Each number is 500 + 40 x the weight over its row's rms, rounded and kept within 0 to 999. Layers, rows and columns count from 0. Numbers have three digits each. The size before them is the row's rms in percent of the matrix's.

# layer 2 MLP up, 1024x256, rms 0.0641, rows 387-412, columns 0-127
092:476519533491531499476491503480553489489543453542483449465418464520557512503546493472415502552501409509553468472447593551525502476474499495581459487514505459512524617438549463498514519507485561449491532496479518454501571479521494497497444470501465452535468511480491507462525471545445522535524444475482571569477564551530512531494544530446454558466525521484381445437543498470483429549444
100:492471488550521535548542481465521506456513452558458499464530456473539508442453465525522499517503541452550487481610594464468430478546484560516489464588539444495423487509460554462568459502515443457496548482452461459531526464573464520478485485485602513416489443578502463483505485508455507475528421461481466463460488511502492553442517518513493484482556525506513463488512481464553550471536
103:501544469540503515449548519567497511449450513505568575471498516493523543550447468482424467468477425549492480502489502558494515470415472563543478452473469518526548405512587499520538487545512480553464515543414513457508493480487394579538472481496553522558522514495436478454520496493486485450540493514473524437487520500509460495486488494467504457435497534523427545478548512499560497479441
097:453551540464492524515458416554548543506485388498554497509475495499499516522410545522547502503462440522465508535523519495453530435486510543508558531470495481472484526532456471465553476521500477493483488569501533456536458484525526483494510546459581482517547462455444522560498477545468496541496477415492526487473541489463479430489443572487460541485558534538458503486473500550524457533568
098:528538481493477524505487467487532524501470492523454529483513496481521498537474522576498470506480484534552585533485505519592486482553504563518538504504497488440445455471484514481542482500493497506501554530458530541556580492578434461538560536516502492568568517480523514461565456569528505515543470478524481427470494530435514508509530495573547466502550480522525489510574547529494501570510
106:568439550515425584441482397496447515525533503452600521530457524502498524535520532526525489537498526524527524468447516524469472508487551504526536531528466507478486557454480457416482531550491506445503475526485518455586523510514489497524595551433493420505513498580528487532481490513528589570499455419514539475507537458463450510530467489515480482424492500539509553517526480454560530487516
104:532497500527493469484528515501467427483448536525506531426460520516515564398544424442483477576475541449517524472470443520448556521464514471563547542473558509470466462515502563567488519555480506486473474403511443507537502476516441583506484494499441546572418509451515413443472473470534521509510544522493494501463543518518473462463517489488440562470507548514524512474467488481494513476586
089:462528543438532513447454511486537543462426465460475535495521535532474568524464442530500548546504555503461401495462544499422509454479527543507495507480474490453462452478526494470497492627563514506526535527450524440504484455560545437474501502502489465507447536452495499417567507494588504463495520472559429469497521458513513510523479552505452535544519446622525528522532467549481477467492
093:520541491471449474561441450542447550496530462495586510453468580449465462483488462474567444486467475479478424446526468553496491468435571559498570561503468495517506473506468442605507472448501531527497438467447487497522532500436439490522499485526508484423451492522459535459455531535550478464528473454558572502503472475493455435553546497599461542510488471487406481525476520482491452433605
104:559387590465424533487473451509473501482543491469521517476471497525526477514391501475501538481543471513443549499548456504504485452484575528575520557529518489443487518553519514491549432549516540479507528522468521418471507523492484495476549551448555481528508511526481549437547518489518541498503543499570464465501499397453506436520470467549429467464570501512434541554538466491539503455495
091:463548565470542551489536371564506459502405473432532562491496480436541506530529484433488467491480493527519444484572455523507510475477477569499465541443485469548466538519479487587567520524518449463479524478441430503518521558517498480455546575531460499532552464537457505472536436495537491497462496481462506526521457392519415500492529527483521498431491504472506600433505528475507462518478
100:494464526562467539445478486542438525508416484580538532462533468514459530498495524418458480453483505518465519464501482457494550424422513480478476474600426492519477531490462512517540521411530502468533490563498480497471556478469563590528466514556508491540507477484551545480451542497500500378560437498521527458457473513484498529534442484464442476524508517534407507472541536541473509531448
095:521472535466475502520413533536527453549508427528543492538492516475566504473548473461481496488478488403464564497456496492526448565504496514446526411477515458458492549515486560505521535578596409489487572533477540514558523477529559432489508509465511543508491526504494463460533415559440493471452480560511466499491466429440491510424536571469489517474487560537507465557540542559492553535492
109:518434517459496460521433412517485493493489513473527572485538539503475472477465521470526455480486496488508473459448572369546499487540511433500633499498515513536479497478487497473522423493495456503493486539481565511515512558631544500529537552479525520504486443504399554517518525543464523552536512465521521436432500485445536427519514453580510502476527487552480512510495532453515472513522
097:459510507471465467526463493519458515495514501471498467496514542409447383469496527463474472507564489447525505525472549398406531547461462453463507546545538430534481490585478409454523508479479495479552494476484513449491511472511516536525504442454484545456473488549578510494470529452491501465510519486538503415485509540474521480541584552536546465498513496512464502503518516538516478524510
110:482500447536430538456461498527558424521473509457528483536450519532490466533435503495474455481493487502553477430481475499506568413486495574570504510570582459460514513491504564483527522523568541507519504455446528494552506522516453513569503485526518540512563535508547481480440497489481467517559439484494474419520550487517533550474513542526505535472512520514466473460503553431534484483490
105:473490593460492547494465431587508561556489440456513514489523566481517492594480479498497486492502521480482487487555531440520502465532476569491517460518439531500465520549429484463551420433555480441572540482486455489459499488504527455554460519521519498461566475560400514485477556561509473445520516500536544417483490460501542470509534507471495449528529544562491531568516609517439509507591
094:454490599480458606452436516441493494494570529514453524446443502455489558433467462464492505444500528514442505487476530479506523544548474488570540457460461532537418509437534505550583511449485474461459407511539510476468534440505459464512470517423496462582454503498470479509473527441445511511580504505485473480500546579551492557564574553460496510463526545534456534555492524512514405459455
097:492484494491437558409518518532528485566508562509478532452450548465488518521526482456510487486533528528536444516540516470620427502507476504497551427524458485600402457423459458552530462540444476489549491497496576514510496512464462560508548514461519501539547505494483503527463474507523538420495464493473442475501510524573497454550532495455444485514510564477520528550493476482510543475499
098:547548574588523473528499461443554543497511507457473486495485485490501526497507533502505494433456437545554494522472540523455467420515512506501542465463517440485504484568513494428571497535510530496529507506493435499576506467595489500482487496503465439516530427528481474464570593475458522485494499507546400501463491519535466552569404510512469499512486603575514559514473493503515454497475
101:536514495453465532473522547551530491414441438486489514530326516481417540441557452569430474493529417438474492481467522453521500583489546520428537406479451516516484453570496490510570539463526431494537501460472515472457516460484524459509508551534494516530461492501522462513527492508479483493476476483478500464428561497434498483570423513461492533447494521498443543548500521523477560530508
096:518490444522473425496516470454478431546513525500557561477468488554468459458506543463498481514415526469456465470452519472456477455433523456438499510543467560485470472552470536544550482560555422514446491464482505454459505506550474509656579501463543503542506440512484413459523498484571462438531574550530433519541569439502475448542542502471438497463502531535393498559478487495471515381529
099:506497515493490452462458534520458523555435524518522509509566464476501480459525464478507514538484422461512441525474508559511467469476479487567523508521519515482568498448466511540491452509548487572566507456466470481523537522523446508533497577522453440557445488501454563505486523465479488448567512553501450570462590503544372533525558480511493468487523492477518533512543563530483446524471
104:511491525526503517422429473477478471486451534528483524493470456548453557400507462497463562484503502504464489491428531533548566446521477582556497543477477471453518467500493504468522525584521471477465557443481479415548505514570481516494453524439467513572495480501485518540492491511495577447498530449516467500461512544530438596495562497510432546500501521509543555432543502489527519550498
104:489471478529502445564507489484500498492509451477520481536479519456461471529529421466441509540438435502516448466471603496469513530575459548536520527516543503520439484477520420502556513530524501463495459457528483490555491441573460446473552535483484475503397416516508505503522526594529433484472422475593441528445567424457521541603508587565497545487516505527444461547494489510495511518580
096:503495540546527514504463400549510451430486376528528430515445460443510519428510471457415492545444450495580469450492509511548480493474533500494475537540529469594481473581478479530558529447482562436475520506496457419520491415588528493519531527471465522505441444480527478454484418496499474482548517474541474497503508477523491536650480496508472492506473531583506538483501484525460496506514
# layer 2 MLP down (transposed), 1024x256, rms 0.0612, rows 387-411, columns 0-127
089:523499545508475480528545474526469499511479587492484494501525540448467396536446494509500479508507501479496461536553455437436519541518549477497558568515476499523484436551500535430511462506502473585501459515536474522486454533483555530535530532487432542468530526552487508508507502491532443456456509470507444486492479440517531543516473549527558425463531524524586481479518513491553573495555
099:490488513498550457472521505510447495513431517454500592518524496526527600555516427449447527517479521582382509430468494522546505510522521499507568524441466536544498558537535514575508508556499587523480488564526528516451506437491536508495559511479524461529502518488502543531425526499498481457464511507537491533495510497442453491519517515537516471483469574445498472457496448460469464442546
099:521489433451470461511511483442456509522445474470394486475498512464467494471498462512535563572530500487480519513531523454491586529538505475475575517502450518509472540473441492533505497509539485478566513479567549492485491527541589444500544504462489493420505513545497503480469504572515461513511506453561489492439546525531480548462486456471497499532511503538505486591477453538511508468544
095:549469409534452508474460600532500566486508534492437545447445506514500509544554572477525494568491491494466521521511488515494408541512496539457495439480489490545502534479519483529489538536498484531494597558524458509441503464458499525464541461470495476487471502473431603445497486552591462461522500525506469421528526442456506443485539474467451462492544571500499517506514454431492573498501
095:550471539528471512518561484384518471482498499528497483496525497511482503475553434549439492483532527498487457494411407505417528504499479512478518469498477413515440551532535478495504520461470470493520496499554475491500510520502461419515474461537561432512464514467431458446485559520492462467427504542469534544481543494505519554479525531485517477454493481517413430546422487489489541463610
107:434561464393522525482547520502471493492466525495509453502489506515495471497433475445521537524513550435486462546475502471503462472534512498451460493531558457416563539554509639514477524488477518525482401496456490471490481498510477499518512458516473496501544522466546400510441526500582494533578468481500474485446486471516499553522469463517509476472434499557479493421542497501520480425454
102:485541530467493485536538411511523513573541441505506470482502541487500456565451522582483491534443470530480405540496562500557439523519466513444495478482458455524519537479486469508458476456452464466489456592462534486487513503487482442500534524498478506464530488488436517508528528585511485549512497459518496534586466429560550496538462545475544439571618458548475478486562502511484489532477
088:508476509578414502566574503492502475474542506498545547462505484498475461456488501429489481465456477489455547511478491462516483504519477510508512553491500508519533560554521549539503515439519472497515457534559475568500536501397419561520512453529532481521497499585483473475473524491542514480502498543507556547533494552439462469468523511465526426511488573468405493580514509465500437445510
097:499451476541514526435481507512550492448476493561476498532483508547532478518452511557508566512509417508489508419494496468535476570623448521482426410600558510467472555490468529457491518495483513488466582518552528532464479532596566443547525561524555480520522494530495508528476450464458492489507487539484469478531564465476525536461468553477515470503613557540540542528505561488560534521441
106:476526434556480518484432472493577542536505537480556569500516515525546510477505543496425428497430434564525480485484606475482520564466478480518461427538455457479505412481482500483488515484515443479558473487528490483470517539436556506564499526530504517518486501505532472487550481563536473529574483511505495556489529573481503569476545522489477473489500521503552514581502504470487469536520
089:444483496487544511458484546417498520468477522578507492504476512565498457509444458454516532553562553471501521589448507541513538512512481443605494444525502556480544501537522440452479472504534408517513483484519509444512496528531536509524466455521480510551451552463521462471474549498469512515602543525488485490498537583443527481506455490493470448589641501551482448512490501560498504412540
099:443514457462513476549557483517489499461516523420446499532492557473499438538434444506480480564503542495492451571479505524502510555596456512542515559426499498504512465535483485540512484566535541542500536464478548465524441462491473466473519433495464536491522482566469471470570487542519515560469534549503433489490512525515511472514558566470542500500534490505556510521512569446474499485574
096:511517544541499508468540429492512548476478522517468503554568523560430521476483549638445436520614487525480448412474385490459559500449513516480443541507412541477456473525429507479504519486449553496493489448459493517478496478465468557515461525488525525490496546507498478579467526433590506579490533483514520438516513491493502512582425509527527500513453453541506496447487454492515438470506
110:491484567407508593450440493498533484407453412488442532461473546542537511510495488497531534516569523467472566520504501534444454480503495540499438478536484489466451568546491548539480526526543484497507441500573514509479491467482527522474512470539467521435501515504504499452424425498508523473533506512474486457489479469593488498531521476550467489554475510446554445546530441465488524462503
093:550495508577546522454478525512524499518498448525511492545434454510512543536491499551510494504504559505450528578514491630565533426484535517510518412509436486490507518501476583527414461478524482500437557483528485478477495519567486475442541560463527508481576496488482479568483469612551466498527529483435476494560455496532469445501435454492484504521512467573559527513523467589495551482529
119:489540504468496532446563455550467432540496529474502483509508533487502475491421503478475444469478508478520500504468471506565500520543514561572503517601496519442494532492488548474453521482589567496449484491424534510587527538427476492530457481478464478548568542458561487486496530460458558527582433550516517535444500557573464576507513473532476548508405478529512477471491588594538515511463
102:487486495529473488477487537528572583490491480459450504445463500544450492510525565574453530515486494491525524536424494522485481532502423487493560486495435487436481480465414565557469604514435581481476518503522514591508487461526527525496539552471526497526443504504485509444509493524510525539429490432469506537509542485482505383494494541441434468524510523461496535435539420441515457516463
091:561469456508486441521523478527532508515412423531484543556558477460490471567546529541493501534496495485614520450518501488439539493456514522447505519523545493491532475545490479491464471522484519506526595510460524476559500470509530470435548512590530562463568503560489564537499536538555481465447480441461484553481533456431562454432482517534478496553500446423561501443560513522503578548512
091:484588469528562473534456474450495478436464423538540502506503443557608511487493534483514465507466473495511501513465490510470560494512459513571473538459513530441554515566472592502525489475540494483488516504527513501506502408533464419507527499596482510440478418558502468515517506562516456481548445523512543469455583460425500546425482495545543522490517495505436522523525519495494509480522
095:537460424462468511493443509550495462457495406558526493535426468443407446495520394523461527536514560479495522515493460516545458531440479445462516428564445574563544522484524487538477501453535426483518450476456524429518451537465506552522512529508548564545500528497490431516469495447503520459524536443471555481521506512483486473469527521507507550525489448460573480486518384482518491492490
098:455483524527529465525560500424492566577543489507432472474507522554550465516516547500507476531470512559507540539528494579516492489498409489486517577513532504517479574465518511505466415582461529544530495534510425511515474496530498496504486480418481515489479494479519507498510518588454494512531510576538489540503426550546529560447499439502496461507464513516562506523470507515591414555560
097:495474541576545503551497498562497476451513488525522539537475395505489493495528375468474576467558505567510492487570449571488544619541468493498490517502484467518494532487515497502499498529436468505444494519560467476543499530490514422537459539554533459535555445481516490439527547543461500476582527426504513523499489520529501570490495501470502522547538470497470452517481442487541437454570
098:518420499474479569515509448453526493509423483513519556569449525540525558544441455505491488460510537479514522460467499535473497472520522495442430487478460558506424521480457532507513571486502474515474540518541510519516563497470545502472571475568501489479527546519481601489448485548457513551465565494572510511517485516493548522450438447510453436521459511574514495549552504529414499534449
104:491443519419515493451556492545483429499474459481584551624517541469468441489411532570486462508477538492556497455466504471442505514534519491531516445478539483462522471548534494609489532512523473531518469533455564483498525539436501571482475470550535538462501481460499436455442513444455553469532562504590490543546500419520480497539509489511522497460505456475546522530610421489469441469450
116:537574447537545563515482488473496580466520561512449457447511489561501506484466480455514454392516506525463501496563466500505577438472469516514590485504424441481515425494484464448588541396491475544487496518483530499551543520501428488496446509506532511561516486427479462472511525560432538489520502500487499482474490529505552508457473509484533543558479472544468497436495611518496519500497